Weights of a small GPT-style language model, trained from scratch on English Wikipedia.
Size: width 256, vocabulary 2048, 9.01M parameters.
Architecture: LayerNorm before each block, learned positions, biases, untied embeddings.
Training: a variant of SOAP for these matrices, 4935 steps.
Each number is 500 + 50 x the weight over its row's rms, rounded and kept within 0 to 999. Layers, rows and columns count from 0. Numbers have three digits each. The size before them is the row's rms in percent of the matrix's.

# down: layer 7 MLP down (transposed), 1024x256, rms 0.178, rows 883-929, columns 64-127
# up: layer 7 MLP up, 1024x256, rms 0.175, rows 884-929, columns 64-127
down883 099:461538399479510413567545456456506482429555531550495479523516532588482623536535500487475487540597510472440498514532484496533503485541517560578446516493570582387524505556451416431554466502452446
up884 100:511444552515539489527523495585510509507547490487536521457451497464454586472398569526608493511412526499479470519454521422607449484570509486511541523469581416439522540498612545483493474414503504
down884 103:481539423487540541571467546602436629498543516513499506519481507465492510505584467510464480557465552518542515539472510546414456545437467555579444627527524428535496453476589594519517558496486513
up885 098:421494499472537457406494402430508497441617465552442520459496448474475514491552574532503436536563566472526495484455505392583567419449487481442510530480576502492469599489561546457528563446575473
down885 105:448477471527400487491506552487567498520457495509517435495582424485535526458567512443402505540555490455554523553454516440557472458543457503523485591473565501521481451458546555521413439515410512
up886 106:461509492586453531549456524542549505490687512565559414497532553509473505523548531513505483453518495493531567479439569573585520536396495534621568576516538568556489523589504473537502479449484565
down886 098:522511405471413471583351432422447583575451536628537509560543458454579474523391532497460517474456491485496524534534581535575488517471531507504532480487545552539562624464526506577423477521550638
up887 098:414539524502573521478502591468476473464547435473552480461486465562499429439467476444500460519427529465452464529535512523565577500492438557502532392451508485420568467507490400432468558423533457
down887 102:441538536513489529541487474480602517502537555438450512455482562505571561623468495442514476465481544477440476600550488473473409536362524324495502528473462449444438516482540440486414468470549564
up888 093:458549563474544486492516494535477526515531451442509519383555475425509440615502508494486523490482528431558496529429432509548542458501500449447480477525567555535492512440616559562455590466466532
down888 105:590512460381460626490466566502593572513525459422446463491531522469567499536504488447507558551519587575539477438400535466552512544535442479529505555602566544528518516425555493525435494452536584
up889 099:604491597500484560497437471537530574444443527520547476454472478464524458475471545511452503544431519530546538518499543516560437504514467689486444542535468528477493508496520475472609489565589471
down889 099:522494439517576528488504365519501508495527471430526495522487458505523548518499427473534493574437472473548521428623462504483468509515563482499470504512547515527508465487589442494468449536458463
up890 095:569456452494605507559532523578540498459476425515578513432539488603557452493507512465620421496485498527450466518517458433449536573459479566536490500512577601483490503547477426417533493516470608
down890 106:536424565551487429535431481549574562538467502605490477408580480511619470547526439507517507433438509602495543531540460453417541513416537554492463550518526595568478560487546472408583553460537463
up891 101:505557532496618488485477470476535477445450456464433451528501495482431521454439520558504469428438463568527467552486490479488486446451578499498607540493496457459472481503549527502500477491573525
down891 101:538520457530485527534456381500458474479606483528575545533630450468454474489500509486563627393515523504446458520597431469637557479530460470437480497525499516525462504433581391489516561511540466
up892 104:506465470508470468592498516539483580546531562450550531409479536517548533554524509511479407591560446478345497494601449478512514530516512514520458524572536505494411435597454500469534550518506622
down892 097:493505505514493418507541494496408526416433433487438441380490494534517495480526384514472428532429537465498438566494533513451525469506432547570467459456521508509568449500487566453452478465590562
up893 104:468431542454495536542418506445499521533535533504455457481434525531523417495583514436524543500387454508522503502501515479488480563493570534579455490518493455568399535549537459519546513386437470
down893 095:525408529539595571510497588496562437470485522523505434522521528587423455441523533537509512504563491513439344403502521500477478509482472554498498542446467529488498560593551525514480512426411483
up894 101:554545457485505506476495451589542560482392507483602510497498570497500442532473433474496506558479550546530525503408493533450587554494530519466553551393443486554432527517489520474491401590423495
down894 104:511532502610445461482564435499523485541471529536456470476441499514523500518595549477477453514459506478622555557511559588409465500421513352471511499466478554485444524392433534579537507479432461
up895 095:557480561500411495535461459522580464545439457434492467494424540475572438475513474539561454494538487499521459473507478417583563553459562516495496572579495509527552545527510443522490476514504431
down895 105:559403598494419503506493457535460451460484467523452470574468451503473557496505501456441464525460476463583527535554523491486500468432519561528423490541513521502521443474543542473471550551413516
up896 099:505436482432510420535512510452435507448549470567512484434518526499440516487422426546507515542567447476472459464395596478510477446483500494454498583464538513507392480501483591499575553527475471
down896 094:480511506496415512498437466450409465471521553472456475424570505486534529422492399559454504512412503480499515496505460415459495516455553456552512562517534478488468580474455519494512590470546531
up897 111:581496523479394494486441525423512499492549548451414472388503477511510525419501535531428384596434394485450391424526533442510495500545480574444534492482478486429526527500505547535524535503526512
down897 101:474447535511562411504481501493534452421497500599478454490553501559497544467530546391564487578510543484405418469517546477564566482524504536418433442411461485481503533498465507516497495466465452
up898 093:529498463474449480576478444538521501447528466512496426490471435444540507516524426520468446480482539443485524498527554455555434457505521541524501496552536410492461520440449588498452516510459487
down898 084:541436471465508487504438551523342498498467477462482500546544485403499520613479570541523518519464328516409443526457551521513541558492454516456472486428519609474478534561474472420500423501456572
up899 101:502428532457574482702510443514518574441463432461454471495508515469461422437453543489510466550525458570488560487534449623462524523524433428442497437542503493501608477494596459539511516535490521
down899 106:555543431403483446508539446500430445570524433515500452522465446497530475416439542594459579526505549424593515519536475529458445504523528508539448515416469569529510549618514549460563533477537566
up900 109:437540441544589511459452556477420474465412563485484595487441460518479434456440576588480496499435419520521535494639452415553553518550479481493507528495496568435475512523522510547470572547432507
down900 109:497511532480500541429409450460414535578490565510479510513509542476462415433520491426476534529414522510470466524484460520528514483359498552481489561600488545485476405532461492537501520479484490
up901 102:445485585560529501562522612487524516562467406512466426521474524447460497480451590588581413415515495556508508585472465471434508519519528489523519555505487562477465493509403489597485537430565482
down901 098:377486463511544433522504510472555538494505435487466478445582534399455502560471532489440493492539487572438440543477558572449506390507462477580522550522436485556455509397422664473501521491485552
up902 096:522431525527506510379521500592489493476506453584517441483496467512534523464527492560465440492497458466560453449559614469531510410493452455501424492486478483677479394478493526580477500615522511
down902 096:473511479488550604463504491494509509630490555485580564449552525601537567448520436464471491513551589470498503495454494460459493497518528521504511494476469551442499459466455392486592517525465497
up903 107:568509381513550454486447444566469502518483497518550484544411506500430520509505504608490563472549456565495512385565502479549469590449536520527441464530495453516544464491527499570379460554605461
down903 107:573505558536581434485491512512491566491515505518501525523452463481469468462487562447446427426543494478555565488535492486507497411517487513427554511571522446461468375412505582465481542469547484
up904 102:505530567493585477530443595552512512455576430483539569469476458550560514519454559502515547479480517449394514487414521517546447597485514512538560569559505502496494467553540535422472517480488451
down904 100:568496641478478492505458591556496569507473558487510547509525427510425485465432466521432551570520555480505574557446432492440447614559494530492509509460510445434507436550531541461561472498437475
up905 101:507486586477507474469466494508398546532404539480600555475486512534453503469427449486491414510501449450514597541492472531512573553515500650465479449585492514554454471436422466474520456566500433
down905 102:446473496495434504574536481488532482509454435480486455576446554549650430544395500491546465496452427529524453615459500459562431498476470545506499476485501510536526540502533487490508461559478499
up906 102:564563543482416523536504531542437513554535421514393572489451633421545520443463497495600471359536442443494570559491492549545481479511531494528544470512514517543572457479448472526632411562454541
down906 099:511526460498574622524500512508576436475524496519435466401489454488513520628459501567514484456458522502467517492441492483501443451517482539552463586579517489533481435562588580567527526396495485
up907 104:479380472576543476469441421415525556478483441511461511518497524512494516435533522530454548441496521539536508498418549534530487502606426506455630558507563527573537469550470539436598517488550478
down907 113:436455534513575486492534485490563519427472434509379579485484469547464476460545577498571510461517596457442514479403553595460513512540420595538546562467426588494450510440500509444521506439571446
up908 102:507504577514506515461555557500509539449458594530522547479502544501522530566467477494398470436630533490518617497483402492450557574568519494511444499452491554510556459559519521473545428514589546
down908 098:535525457476556488509489422557576470397537463416505501498466556577500439454509464410529559449554427475545508415487432570424512457546521530617457492509540586413598480403579482415595566425522605
up909 084:536526483472460575444572560555484483521505472507557541432501481498453516434522516451452386467535537480497543507465600413483568455346545557385383516518512440469436594468583602405566640557538503
down909 092:505554588430551438521531525451485539461493415464474542536519566496474547491554572555491463527479472438494441569550454460562554502535461434469467417436490507453459398588549428521405423431497554
up910 101:476434449465395534523487536440535575544652491469445555470475423540509456454456486513534484456634557524430470473517474489461489541446507522439473452461495490417478530512581546532465518434488487
down910 100:530442512572549514454561466537535431547538537466493532454417634444560451516439503585515505556581471527583510538518529549484535466462510556577477504529461524549539489520525505486526430579521518
up911 095:564531522523613488539542509582538567411515517494584516454588462466503598493446553552520461494495463485486464567498548467536524498524499464440587562411463501488447503497456563457456539555488476
down911 091:453489551615487447522529507412508408435507562551490518477488595499465503462541529508602589551490484513513523471521551447442467474445591468504516533494492495545561590616556531396579443497515560
up912 102:483557500532455492565466495505498544451569568464558532559470435427515432425561550526459435445515519533432555494509418565551452490517521529532505483490413506591487454545525639499554577489472598
down912 108:478592458434465544547530480457513509446528459523527527593493495534518556537540469505325520530480469486490522493516447481579522506429543469556493560479540518533475447530607544394516566572498580
up913 101:612518571463548510415458597451564534469612501563566476422424532476526512452495479438518507551465515534441507518570541505494464538496545481582517351475488383573630469437498460534556450472485555
down913 078:453491509523485490505471556518469546540471481453525460503478420514438496490522451391466428576532483466578444532541529527438468527533606562531495498563446517491457620529512482537515304434499460
up914 106:454480510539638485411509594449532471476566474443529541530475589514494591524465445506496476512581436531514525489422505571493465460529443420469472471511527506581496418531530506569434501594528509
down914 105:487442473488500486514468513512531541472508563494601534545467593479533548551534519513437497523532475512570496537499460611536518394581545486435452582517460479505438481453470371476527438492565491
up915 095:488475477489390595511461546553627552488510469517502466572601403524514510538432551524496540572592483501534492421506440525523555492543522462496511522463500558553478516451448428513491489500462451
down915 095:525518559525467483451509484546408539480534568465411578491497522504472544417476451505416625531538408607505469501504477529495494457476501555464490493580496546484473448517490457553494487485556541
up916 101:540532540517441503511450482595499512549488456541535491455542488410487511534499440510520524435524491533541448508478568534518503498501530501537506512443383446549479424494507501477509611435419536
down916 103:429475476471516481504493545478518575577445468432548539525496551519495610498578474448483521586425457458619521505480456489478415447490572516487566539517523494472480530540508426415482508388575535
up917 102:502465446505449565594478487460553508497471535446536488367500385549579489484502485501484482496528466408484487493431536550415464537483488534462463493511450501547537430599462506459500492646525564
down917 108:495491413589481521444509530524493511524498538503476638465429508487484469546598432495474529472403473571502532436470481608490479469458518463549496504479575429505524466598426506483558516511527640
up918 094:421480478569452467528468540542469566471439414600510524469491451494569493476579526485412544571444583525477446434536528488551531494486480496487576487480434482560514477548475523486546538519546566
down918 089:503555510536422534462516560472541412447517418524512524472429487419464517503564617432537530459441467565424587512539596435507478495514492430509431502448539490576588431437480485521557499500453458
up919 097:410407467641573418422414550536520477460481550519522487498594506547612604469489530602434432515462485557444497504511584480438518504491500509560561539551556472539526521480553495518395462519525487
down919 090:474507457497487609502540530525477473464524442416491538573498477499497495542480501491446530533478485490529486487479507466523447598495414426553525545643436454505464488424484460496564545502553545
up920 097:541497491547476542520594525509556510580493565536511593493457485503549522532514540450456541425510512488464503436469550542507519519461486453426584498435450512452453603569488540469372416432488637
down920 089:470442561562400452460492505509534446472500509540537480411523534470474510560413567495459496510574497537475574538526546487564583463405484484435499564524419414489481514566663383565388449524449497
up921 099:476436500593495530501468567413545530473592478502514530491535480474478370511524465525492473456511569429478423507465478465571512515514448523564461453533491551529469489460540509526569487526462505
down921 100:456469480465510484535544403465529552518429534541524495481560470457525516486497453536595500453472480520572413485580457525490470450589494544445602538533505465438522523435478501486535461500524564
up922 104:532443509564493537419532619538703413518478518505495515474494462519523490521487474532611441416514450533429465594532514465500475545623468423499442399469464488438511471555506601489498489463632589
down922 099:457550514625637397495471491494470499477477501514517503592383494472509515473484500555527479447554556525602534482586446499527478466474489467501503510411475513574504580514445523503493456425520526
up923 099:500532503496472442521481556605478582534517454486518496468528449531552561493569480460534451471587494494385466521519582616530456421575484507425437477469457502531521478467488511399534470450484469
down923 099:514488601450533419458534491534470579520487666502518491475522569525530534468597448493483489547484539507473519440510540509551482453495549485514444532570482579521536552488579537411478495375490452
up924 097:483456603451481595519418490495484430502502489471484524547519553447487592549561569578545399525520463478364453449436388511496430518567461572522403512615502537517436446503504490498425527495580509
down924 104:391533466452593554511475510440508480533514459467484521416499563583529413474551532586525572455522439476374464496525508501434553537595481521481552469495447525445522370534486375480544415475450460
up925 099:467519495502527510423458519495540543458456457413499472430500383503479469493423414489571545428529400453500439612534468516555491419480584476390490522408465528458466485490579514460558476467540551
down925 095:540493557540408510494505523511535456507601447516524540479524454524474510432503501550498468498498533486462480455528510494437613445516545567446475612600451502547512533544519426506453488534519445
up926 108:495448522445475503609461466488603488516510543486547550368538436471511510463531483436452494431421500535538384528458396473517549471485432433546546533566484420589554379478582504514493460574588508
down926 107:496539382552565537553534450486543455544457462561456473514512462394473553523514499481459425541472504471569487442459499484509455443505564534608524443484572483552525553541424450557409541466445493
up927 103:399460510446428571533507524498504485468550518491551482514472483546488509458468512479556578541507544555593447481440353507545536493555581540586549485546433550515469409500566485611527538497600485
down927 111:492534534487418407475521489604593564480551501584518557437510489461548449410607559530448479488461511425480506475484468510488519417600546499439544465440542546524469452505543562544551471498579592
up928 097:495412640468483592505446589479487559454574479520528518492517465526525498493455513425490499450471615411517499491417506451511481491491557490447483522525488508432506522515560560548544466483364495
down928 095:588500388518512455394656610493443470513496461526483436513552481588544453537514570409508529513494503557469380458530485554496490454490483516388411481532510524579529513568464497467592548489415505
up929 098:498568446542490510496448494443513488483564556524523446496466423503510550555480493430589530504448509520485437463531467452424560484484445432515521380484492592464501528451552518495515539455517499
down929 108:438489571464480519513496610481400498488506577505433468522497477518509532505499523436462499559481519417493523572586518522500575461444501424404528452457508430488427490584553541477527457441472473